Part of a small language model's weights.
Size: 10 layers, width 192, MLP 768 tanh GELU, vocabulary 1024, 6.22M parameters.
Training: a variant of SOAP for these matrices, 3116 steps.
Each number is 128 + 24 x the weight over its row's rms, rounded and kept within 0 to 255. Layers, rows and columns count from 0. Numbers have three digits each. The size before them is the row's rms in percent of the matrix's.

# layer 4 attention output, 192x384, rms 0.134, rows 0-28, columns 192-287
103:118131115108085156165114141152091047148102144108160144110131109096156131132157140161148154125099099160094133131083132179160145137134133159134124157154089128077104109138105114120131125150107132140133136118120113123089101120113146125200092135121103117132150107128163107127126134172170066132
123:104157130098163095081117166087152120106112088108119121151143141154126125111107122137154121149149167140129140146155137134113128131130124088124108104125163151085166088126174106109119094055125141140121125174137125155130084138144116103121136112112108108145161153149143161085076110135124148130
089:144107105113108165165125138128166087150141152100125144101148079097110181138101103167152126097134171131114085116130107113125154077094152079135125208137091130124118134119130155093134155140162120151091209157139108137120115142151171133140095175144151110108161109117129104143199088093108135104
103:125108136153157087125093122150145141115123112111092113139096154119125126128143162092098124152154120144114122106171167155161141133130132122113143120137139171188125116157122130099150098145136072163141127095135176118079104095151104152164110182129143142082111112135119169118109105105077129100
103:113164138108108110096119140156132146124128113133168141126113124185157113119144153137175158108175120131130152124162122152132105140088105133086130138120116174110147131142108126136131145132074105147128121104121154173156080113131148143120122130167171072107158131131128168146122127107125165083
096:140167157150099108133095142113145085156126163123198124117142100181170120154118099152160112159151143124119137149134148117162130117118117135101110158092102142089138119120112131120121163136085129128157130079092136169195076140120129164114134123098149092088176189167132149126119149109082165085
096:091163143164107144094113135126137133079109097140174161105145175187157149074071089111124111092109103125128148119107114169130136129133155124092101126158151139134137119142130126136144109123123118147145162162104123114131132173153143136144054166158173142151104112132113103159143102086173124109
100:146114165129103128120163108128106163142122123119138114167133109117123170117120125117107095164134122128138133106145152115096138172115065143146102127090165136119150165115148153165152156119158164160097132231098146156108191183097056096115119102108144095108129110191156155123094131108065150065
098:096147098149090118085127110123158166096138097166181144069113103155160099116115107094123117138100114139109148101128136157152126093135131134106082118154103148109181107141138130154162103109134100174133120148136107178089174146125120138102090107105111142108190142133095087058129077129120079169
085:143121139105179087128126091117120139122180130152133107114166138113120100138147159126133132122142104104145155140107150130122125126143154152143130097136126092137130098095123112171108154117111107131183124118170092136057121093180177126092172163090168083124120145127083102101141094113148142144
096:131133127111129142115124124137115108122139088113143135130092115149097126119133130143124155145148144139103107164159108127122156135101139131154110136136102126102108113181136136082123122113054140111116109101172109188190141175116162111084135123125137170218087152092109114145128059154130158085
105:110136109132083145085181162133130138146108136042138169139099124145113123105127127149124191131157157159097111117134083131105091115097149046102172140137069143107167131121143125146129105172172146132156160165128131041138146138110125105109124142189115134113156120086116188106115056128149115107
110:119110125082113171130137132113123109127083149101171169098125136102150161110098140119125137158102134139136115101123105140140136143121120099118091131142120128113099087109133126125135141125165095165141132126172177245108075064129173125124117136152098104185176196138117066119150141185160159102
084:132093171119112129149151085138119127115137123118132129114156115132137122126170137110120114145131095143130135149129142135133134148149139147117146115125111151141103139152155115119170123160163092109098155176085158132091121142158137097095153114090095135136133157149157174186129132153066109154
089:135124150145147117089125142102150198154170094172086110140133147125165112135128112138117109121115087114139141150166131089117116096142135130150134119065140119171093136157165177163158117106155101130124106091125103118187153112102117169116094135101166118141181154137130145128082179132118128140
099:140135145120093100137147103147111114112106132102112122095129136146087116105142080101103107128131164148104131081127125110114104151098092144107097140188149123124142118174123144095146132130114155155098087156068103087121158162094137128111110102158158140098161094082106082100075123114145174189
107:113137154136112130139115156136135112151089117108137108122104086116161143129180143129120126136133134129127117126119163141130146142144086133110112130100162145106122136130144116074094110113151128105129145167137104093128085198146108105209085175119118192100135046120122065109119136119176067132
117:172127131098130098133080123144134121119159105135126090148129118118118127163123126143142114166158153143114150116178167109145146124121131185153120133120103162135141123169141129088151131126103137105150132115085121115164112166158088089115124098125125083058133176096109123125091166145105173125
096:158141143119116159110184050119136149117125156142152111105161143105139118137108100095114109118108136112143105118170101113123145123101133112112115127148129139139148136137105136132174152146124109105101074158118176196199132150107106115138113108117101201109134100160135160102136152133121109163
120:151142166118174118095128135102114143132139102123114105139129136096163148141108135143101162139169142120171176136169169127131139137117083160120114085115160131114136103149122157126110154113127131158098143143083153127141162213123104168120113058085164142100105120149135187152097135135096091075
091:125116151117122088145113127132133104130147095138109119120121096165156110134146133139131153142135124123113148158185120132130118151101135132151142132142109171122095090166142162154181098114097125143124124121178139132076146076087148113092150111162150122160137152119075106108160124096083110168
098:081133124146104139070165124137153162078104113133105142127083126184145100114126123097097142160100163151143128140150133172154129130133123114125113122126109168122114107119113105092162104134117129169075168167081163118164089109129116159157088139127090123104123097104104185204080168093127066126
100:075097145133108165136118154076146136117116099138066135132118062173086146103125176114110136092111071132122113171108126153134078163146141091177143146140103075121098132147156082118155068090151131179145123134169102171110132111137148122087111132151140156139133165111127102165154110123168176125
110:147140114092181095107102125101130124128150110118097105146143156108090121123143111162135113125170166130143166107139133093105120107129126137138138120116147147117148107115153117111107131095122161099155105084094091122143126110085124162173139125099170107068159111157081131094093134114066139135
091:137095134124116158115194160163132146123128127121105145113093213129095148119123117128123135069116108129105096121125116121134163160141132127094113141126143117169101158170152134104154122130158107111153171090131112107164074093187170105096179160158162124101089127094097107133111121141144156105
094:131141118168157155110146118120114155088139145122123168133095157162121151120099112109116114087119107139132118143123094131106140097142140126154100161185117157130138154101123136144101156130130138174121126152206147221090104121144158172106079119161131124116145144120122158157109106114169170146
116:130138116132119079097133141138152149137138127131152113149103180100132082136185143135185098162102126124146148101107159159158138131144143158131106102101116165127206132083138161084129098134138127142140121073082105160098129109124111161174127126076165092076131106144137104124112171130089101121
105:125133101146126103102119147110174096129158148152144109092115140154110098163122077114171107133080163108135125111139142149173139095132173109145095167136099119144138117104109109118123116111099157098109091115087114087147164146126097126142117116152137113174120156103194164167151113145093134144
092:157149143098148123113125144127125110115150115106138143109172153113160123132072100156109135104144169139102127106163128099106146078111153099153129142145130166156153107150147126133129124134146130121153099076141153108124133099155162160088187132117151178139193157116077184145120085103132130129